From a checkpoint of a small transformer trained on Wikipedia.
Size: width 256, vocabulary 4096.
Each number is 50 + 12 x the weight over its row's rms, rounded and kept within 0 to 99. Layers, rows and columns count from 0. The size before them is the row's rms in percent of the matrix's.

# down: layer 7 MLP down (transposed), 704x256, rms 0.189, rows 478-494, columns 128-191
# gate: layer 7 MLP gate, 704x256, rms 0.194, rows 479-494, columns 128-191
# up: layer 7 MLP up, 704x256, rms 0.206, rows 479-494, columns 128-191
down478 106:43 64 57 45 69 60 59 38 52 40 45 63 81 38 31 52 50 53 37 55 31 48 29 55 61 49 30 40 54 69 69 47 42 37 42 44 62 54 46 59 33 38 53 51 42 36 50 42 36 71 48 56 63 61 34 55 44 59 37 36 49 48 61 28
gate479 101:44 62 58 58 57 36 46 51 45 33 43 45 44 59 47 45 61 57 46 39 75 58 37 50 35 63 53 48 70 69 61 43 69 42 54 45 44 43 66 63 56 44 42 45 80 61 19 21 46 50 41 43 70 60 51 49 55 54 38 46 41 41 73 60
up479 098:65 54 22 67 69 41 52 51 48 48 40 50 56 42 62 48 25 71 64 32 29 66 44 59 49 46 36 54 35 42 61 50 57 47 52 39 48 43 48 70 41 30 71 39 47 44 54 51 40 57 72 54 56 49 66 39 43 29 47 70 39 66 58 48
down479 105:51 48 54 58 50 33 44 49 68 37 56 64 34 68 49 40 54 31 37 74 67 39 55 64 57 51 48 43 48 51 38 43 70 48 56 52 23 29 54 49 33 48 52 55 83 52 60 59 60 46 49 68 40 33 53 39 45 54 38 66 38 43 52 30
gate480 106:47 43 50 52 46 46 57 38 39 46 45 38 33 23 46 46 42 50 37 61 30 62 44 50 90 57 53 51 54 43 49 49 37 39 52 39 53 64 51 50 64 60 56 72 53 46 40 43 68 47 63 23 53 27 48 73 51 46 43 59 52 49 43 30
up480 104:48 54 64 49 62 52 32 51 68 30 37 67 49 43 69 41 56 59 50 72 55 57 48 55 45 54 58 30 43 40 42 16 58 62 52 36 48 50 51 50 56 45 52 66 40 64 66 36 48 54 48 51 41 36 38 39 52 58 43 54 34 38 49 32
down480 104:39 51 53 31 60 59 25 56 63 74 54 54 70 56 34 41 44 46 41 69 60 41 38 70 54 54 80 38 40 46 45 44 54 50 43 54 48 48 56 44 54 35 58 53 70 63 55 58 36 56 48 62 35 58 62 40 57 31 40 70 59 48 77 65
gate481 089:46 36 47 53 48 60 23 47 54 47 72 38 55 29 57 72 68 48 51 39 51 44 40 43 44 40 49 35 63 50 60 39 31 43 65 50 43 64 44 56 53 38 47 30 38 62 58 54 39 51 55 48 41 65 62 74 77 69 38 46 43 70 56 31
up481 096:46 52 52 43 50 45 70 43 42 62 50 41 44 24 48 44 10 61 62 53 32 44 57 43 33 43 44 70 46 52 49 48 52 55 47 58 65 51 45 63 47 51 50 53 26 54 38 49 50 44 24 60 65 37 40 37 30 52 66 46 78 54 64 48
down481 097:47 64 55 45 38 43 59 20 54 45 27 46 26 32 43 36 29 40 42 72 40 58 56 54 34 48 52 49 55 21 51 40 46 66 39 48 44 42 50 39 74 29 42 44 55 40 46 44 56 30 41 52 61 31 32 34 57 40 58 44 64 47 65 47
gate482 098:73 55 48 53 45 59 85 52 67 45 70 47 42 48 52 44 59 62 69 50 60 50 44 64 41 60 48 44 55 49 62 53 49 49 57 32 35 52 42 58 48 37 33 46 58 49 61 58 67 58 46 34 46 40 60 67 71 39 42 48 54 43 37 35
up482 096:39 54 47 38 56 56 59 38 54 40 73 51 56 49 60 64 58 63 42 65 51 41 69 30 57 56 24 64 43 53 52 67 46 45 48 79 41 52 58 41 61 38 49 57 45 34 54 80 47 50 23 57 40 63 40 41 18 33 45 56 66 62 57 36
down482 098:53 58 51 64 43 59 45 61 64 33 47 57 54 47 41 65 67 44 59 34 50 35 58 52 32 37 60 55 30 74 57 32 68 48 35 36 33 58 56 68 57 71 33 56 38 53 59 36 43 42 54 49 58 39 41 35 27 65 45 36 76 49 46 37
gate483 100:66 31 43 52 37 53 34 51 71 53 57 73 52 47 34 42 47 56 46 34 45 49 76 44 70 53 37 43 47 57 57 71 52 58 83 61 67 39 50 56 44 48 59 62 55 58 44 51 62 49 55 40 42 36 32 36 52 33 32 59 58 43 32 27
up483 099:46 50 55 62 65 39 74 61 38 50 41 39 71 42 41 35 61 49 52 47 47 57 61 69 58 49 56 50 74 28 60 33 49 64 57 63 59 30 45 60 55 37 30 49 50 66 54 34 45 53 45 48 57 55 32 47 54 42 60 43 41 51 34 48
down483 091:54 47 47 50 50 62 35 64 56 78 45 72 62 50 50 45 44 65 65 52 56 54 46 51 34 80 52 57 45 50 50 67 31 57 56 51 46 42 41 49 22 49 66 33 63 48 22 29 40 46 34 32 70 39 40 49 38 46 58 49 55 63 29 30
gate484 094:60 58 58 58 73 48 57 62 26 43 53 27 48 38 43 65 73 36 56 57 55 84 55 51 70 30 54 42 38 64 67 55 49 33 36 33 57 43 52 36 70 52 53 48 41 59 57 58 31 40 36 52 44 37 59 64 53 44 43 41 30 36 74 56
up484 101:42 52 46 63 63 54 49 40 64 56 53 50 45 33 70 43 29 39 54 89 27 70 55 41 45 42 80 46 45 53 71 48 32 54 37 27 37 43 48 29 56 39 54 75 28 61 52 38 34 41 61 51 54 65 52 58 57 41 70 60 47 48 40 37
down484 103:56 36 49 61 57 43 46 28 63 63 66 73 38 57 50 34 26 48 63 55 54 62 54 61 49 59 62 57 32 52 69 48 29 50 56 47 52 66 42 67 38 50 71 39 49 47 51 40 59 39 43 49 39 59 37 47 44 56 65 59 48 51 57 61
gate485 103:44 59 64 67 55 20 46 54 38 56 36 61 55 38 44 51 36 59 39 23 33 53 51 38 54 27 39 48 38 56 35 38 81 39 58 51 64 66 52 47 52 61 50 44 52 38 55 64 66 51 35 59 50 33 62 41 58 45 62 48 59 63 17 70
up485 098:41 43 56 50 62 65 57 43 54 43 35 56 48 63 33 79 48 61 68 34 40 59 60 81 61 70 61 60 42 36 45 36 67 41 57 39 68 51 43 39 62 31 45 49 40 60 32 22 39 52 51 55 70 52 59 44 48 34 13 57 44 57 56 59
down485 102:49 37 32 44 36 36 29 67 29 32 61 58 45 48 54 45 34 25 58 45 27 63 43 65 47 50 38 45 55 43 54 34 52 44 53 50 65 38 72 59 39 31 42 25 41 44 57 32 46 64 43 39 45 32 25 40 68 56 50 31 59 55 59 60
gate486 102:27 41 41 64 45 61 45 41 57 57 47 43 37 49 45 59 47 67 53 37 48 60 42 55 60 24 52 62 62 56 49 33 41 69 54 64 43 44 59 41 44 57 45 46 37 63 71 39 57 58 47 32 49 47 46 56 53 51 62 51 42 45 51 30
up486 097:67 63 53 47 69 57 53 52 46 34 45 44 71 44 58 49 48 56 64 30 49 40 62 38 52 48 37 24 60 51 40 56 47 39 56 52 59 43 61 68 45 52 48 57 44 35 54 35 40 67 37 58 50 48 65 18 70 40 46 41 54 45 35 58
down486 094:37 60 52 54 57 43 51 36 31 32 51 36 71 44 49 54 47 49 29 45 47 52 58 43 47 69 37 54 32 59 54 58 55 70 47 52 60 32 46 45 42 66 41 58 57 51 47 47 73 63 43 58 54 39 46 63 51 56 60 43 59 50 49 39
gate487 108:49 40 31 50 50 54 41 18 44 66 53 54 51 20 56 66 63 44 67 36 40 29 33 46 59 43 49 61 39 74 33 40 66 63 39 55 56 43 82 49 54 35 36 74 56 48 44 73 17 40 64 60 70 52 45 41 39 39 45 51 63 47 57 29
up487 099:45 45 38 55 35 59 46 66 46 57 45 53 48 46 70 52 41 68 21 24 62 49 49 39 59 47 55 35 40 58 45 56 42 26 52 60 44 36 51 40 61 70 23 40 85 59 52 41 60 34 76 47 42 62 37 50 45 64 53 50 57 61 45 46
down487 100:32 35 48 48 31 49 58 44 57 50 66 48 60 35 49 38 60 62 48 58 55 43 60 82 35 56 58 46 49 55 50 38 52 38 36 39 52 37 56 57 46 37 43 42 58 36 55 57 56 56 56 53 55 35 75 43 42 58 42 33 66 60 68 35
gate488 106:35 53 66 41 50 59 50 33 36 32 61 48 57 56 37 67 67 55 46 47 74 60 56 25 62 33 68 43 54 70 32 54 28 46 41 70 47 37 63 66 44 52 52 58 59 33 44 61 55 64 41 38 69 58 42 57 60 58 56 51 50 76 44 41
up488 110:50 39 57 47 37 54 44 43 48 39 52 72 44 55 37 37 53 59 31 74 73 34 47 60 52 49 68 34 38 49 47 38 45 52 33 35 56 36 40 45 84 39 52 33 39 54 38 55 35 53 22 60 34 56 51 52 34 57 53 68 48 70 52 32
down488 108:45 44 55 62 52 50 43 29 42 32 34 52 48 45 44 40 45 45 29 30 54 42 36 66 48 88 61 51 31 37 42 37 50 56 37 54 49 40 33 30 56 63 55 48 52 44 38 69 25 40 44 61 66 50 58 38 74 48 51 54 63 68 58 41
gate489 102:35 67 40 49 36 46 49 46 29 50 62 43 46 60 50 75 49 64 61 40 52 46 32 51 58 25 42 53 37 40 47 36 42 36 37 58 29 61 49 30 53 45 66 72 29 71 46 42 51 47 53 47 61 54 44 49 31 43 44 43 41 71 39 54
up489 098:44 65 55 64 42 25 37 54 63 61 53 35 60 45 63 63 60 61 66 49 41 50 43 41 49 45 57 81 40 39 56 33 53 69 48 44 73 42 42 57 54 44 68 54 45 62 49 44 66 47 63 54 51 42 33 46 55 52 53 50 33 58 44 59
down489 097:40 61 54 45 40 41 28 46 56 56 51 33 47 49 68 65 66 44 44 54 53 40 47 31 48 50 60 33 54 54 69 57 48 55 36 56 59 49 46 45 38 37 32 48 54 54 66 32 35 63 44 47 50 41 71 72 32 65 57 40 52 35 46 50
gate490 102:59 47 48 36 58 43 56 40 37 50 57 57 56 47 72 62 55 33 53 49 46 49 55 56 59 53 44 54 65 56 61 48 51 27 57 43 48 58 51 40 49 68 48 26 60 62 45 35 58 55 65 67 44 72 49 40 54 62 51 32 30 45 27 64
up490 106:42 44 61 46 53 81 52 52 54 36 37 59 54 53 52 62 47 41 60 22 55 62 46 32 19 38 76 37 48 28 45 38 50 30 37 61 65 53 55 34 61 41 40 49 40 47 58 75 37 62 33 34 47 66 53 45 35 55 63 67 42 33 51 67
down490 104:51 66 49 57 26 54 52 59 70 46 37 48 60 54 42 61 39 49 51 33 45 51 65 15 41 35 46 32 20 16 49 51 31 50 56 43 14 49 52 39 60 45 47 55 47 38 59 54 30 43 63 49 56 61 60 56 62 50 45 63 64 49 63 44
gate491 105:40 42 29 65 49 59 36 41 24 51 45 53 42 55 50 46 59 46 59 62 46 35 41 52 34 32 47 48 52 61 58 43 53 56 49 54 57 66 66 53 48 54 56 49 37 38 57 61 32 57 42 60 55 69 41 42 59 35 69 45 40 27 40 57
up491 107:64 39 67 68 57 56 47 51 27 45 54 50 82 44 50 39 78 62 25 76 66 37 68 38 49 34 76 49 45 43 40 34 57 43 41 46 57 46 59 57 47 39 39 61 25 52 70 56 56 58 63 49 60 39 44 55 54 50 56 40 22 55 36 36
down491 100:46 58 45 55 38 63 39 61 42 39 44 28 55 56 39 51 57 49 60 27 71 46 57 41 36 44 47 53 40 39 53 55 64 36 51 58 37 44 32 40 37 42 58 29 60 56 50 49 42 60 52 39 44 63 39 46 71 53 57 61 30 53 65 49
gate492 094:55 50 40 53 34 64 49 57 64 52 43 62 46 30 50 40 49 77 61 68 60 53 39 61 38 54 49 39 36 59 54 36 58 73 55 46 65 48 60 37 30 54 37 48 52 60 40 62 70 36 50 41 42 67 52 51 63 62 26 58 63 37 51 43
up492 103:60 36 43 48 57 54 47 55 52 41 67 43 73 56 45 30 37 56 48 63 45 58 75 60 47 41 55 57 24 51 49 62 74 78 30 48 55 57 60 43 52 51 28 34 56 56 41 56 44 39 54 28 47 42 56 74 38 54 48 21 42 60 25 66
down492 098:47 56 49 45 36 59 62 62 47 63 32 46 43 59 68 53 38 34 61 65 39 39 55 56 41 58 62 61 46 47 43 52 43 44 59 30 49 48 29 45 69 72 32 42 41 43 64 67 60 63 52 48 79 48 61 63 36 61 68 44 45 32 53 44
gate493 095:39 43 61 48 52 58 40 30 43 29 28 80 89 44 35 54 49 66 61 59 42 47 40 47 71 51 69 67 50 51 76 61 55 44 44 53 56 75 56 38 58 64 48 41 54 54 53 70 60 58 49 29 67 44 52 35 34 41 41 55 57 49 45 43
up493 101:45 46 68 73 57 63 56 41 50 51 57 36 37 59 50 29 52 34 54 41 39 58 33 51 33 30 63 59 63 52 74 45 59 70 42 47 37 46 32 73 69 56 66 46 39 19 65 40 39 43 34 74 55 51 69 69 35 53 39 42 46 37 56 32
down493 098:40 69 57 49 48 79 48 35 43 44 53 66 70 54 33 31 51 62 66 58 46 75 52 66 59 46 51 30 38 63 61 46 40 60 68 46 63 38 59 55 41 35 61 38 32 50 39 38 43 63 65 43 42 67 51 31 68 52 24 57 48 42 48 48
gate494 102:53 64 50 71 45 53 62 49 59 66 51 39 66 51 66 46 60 35 74 55 58 53 48 53 28 42 59 72 53 50 58 50 58 42 58 24 54 54 47 66 34 43 49 52 27 42 51 76 54 58 51 51 66 39 40 32 51 33 53 74 57 41 53 74
up494 095:32 28 60 34 41 58 30 63 26 26 35 35 32 41 59 40 36 48 53 34 32 44 47 59 48 61 49 59 55 71 54 42 68 55 55 39 51 52 51 55 31 63 58 60 62 70 34 61 45 32 47 44 58 64 68 54 31 65 53 41 33 29 54 42
down494 097:67 44 37 49 45 72 46 30 39 48 56 48 52 38 55 50 47 46 30 54 28 64 30 44 36 37 50 62 46 51 52 53 40 47 31 29 49 47 70 63 54 41 48 43 53 42 64 27 53 61 24 56 49 61 30 37 41 52 53 29 59 25 40 52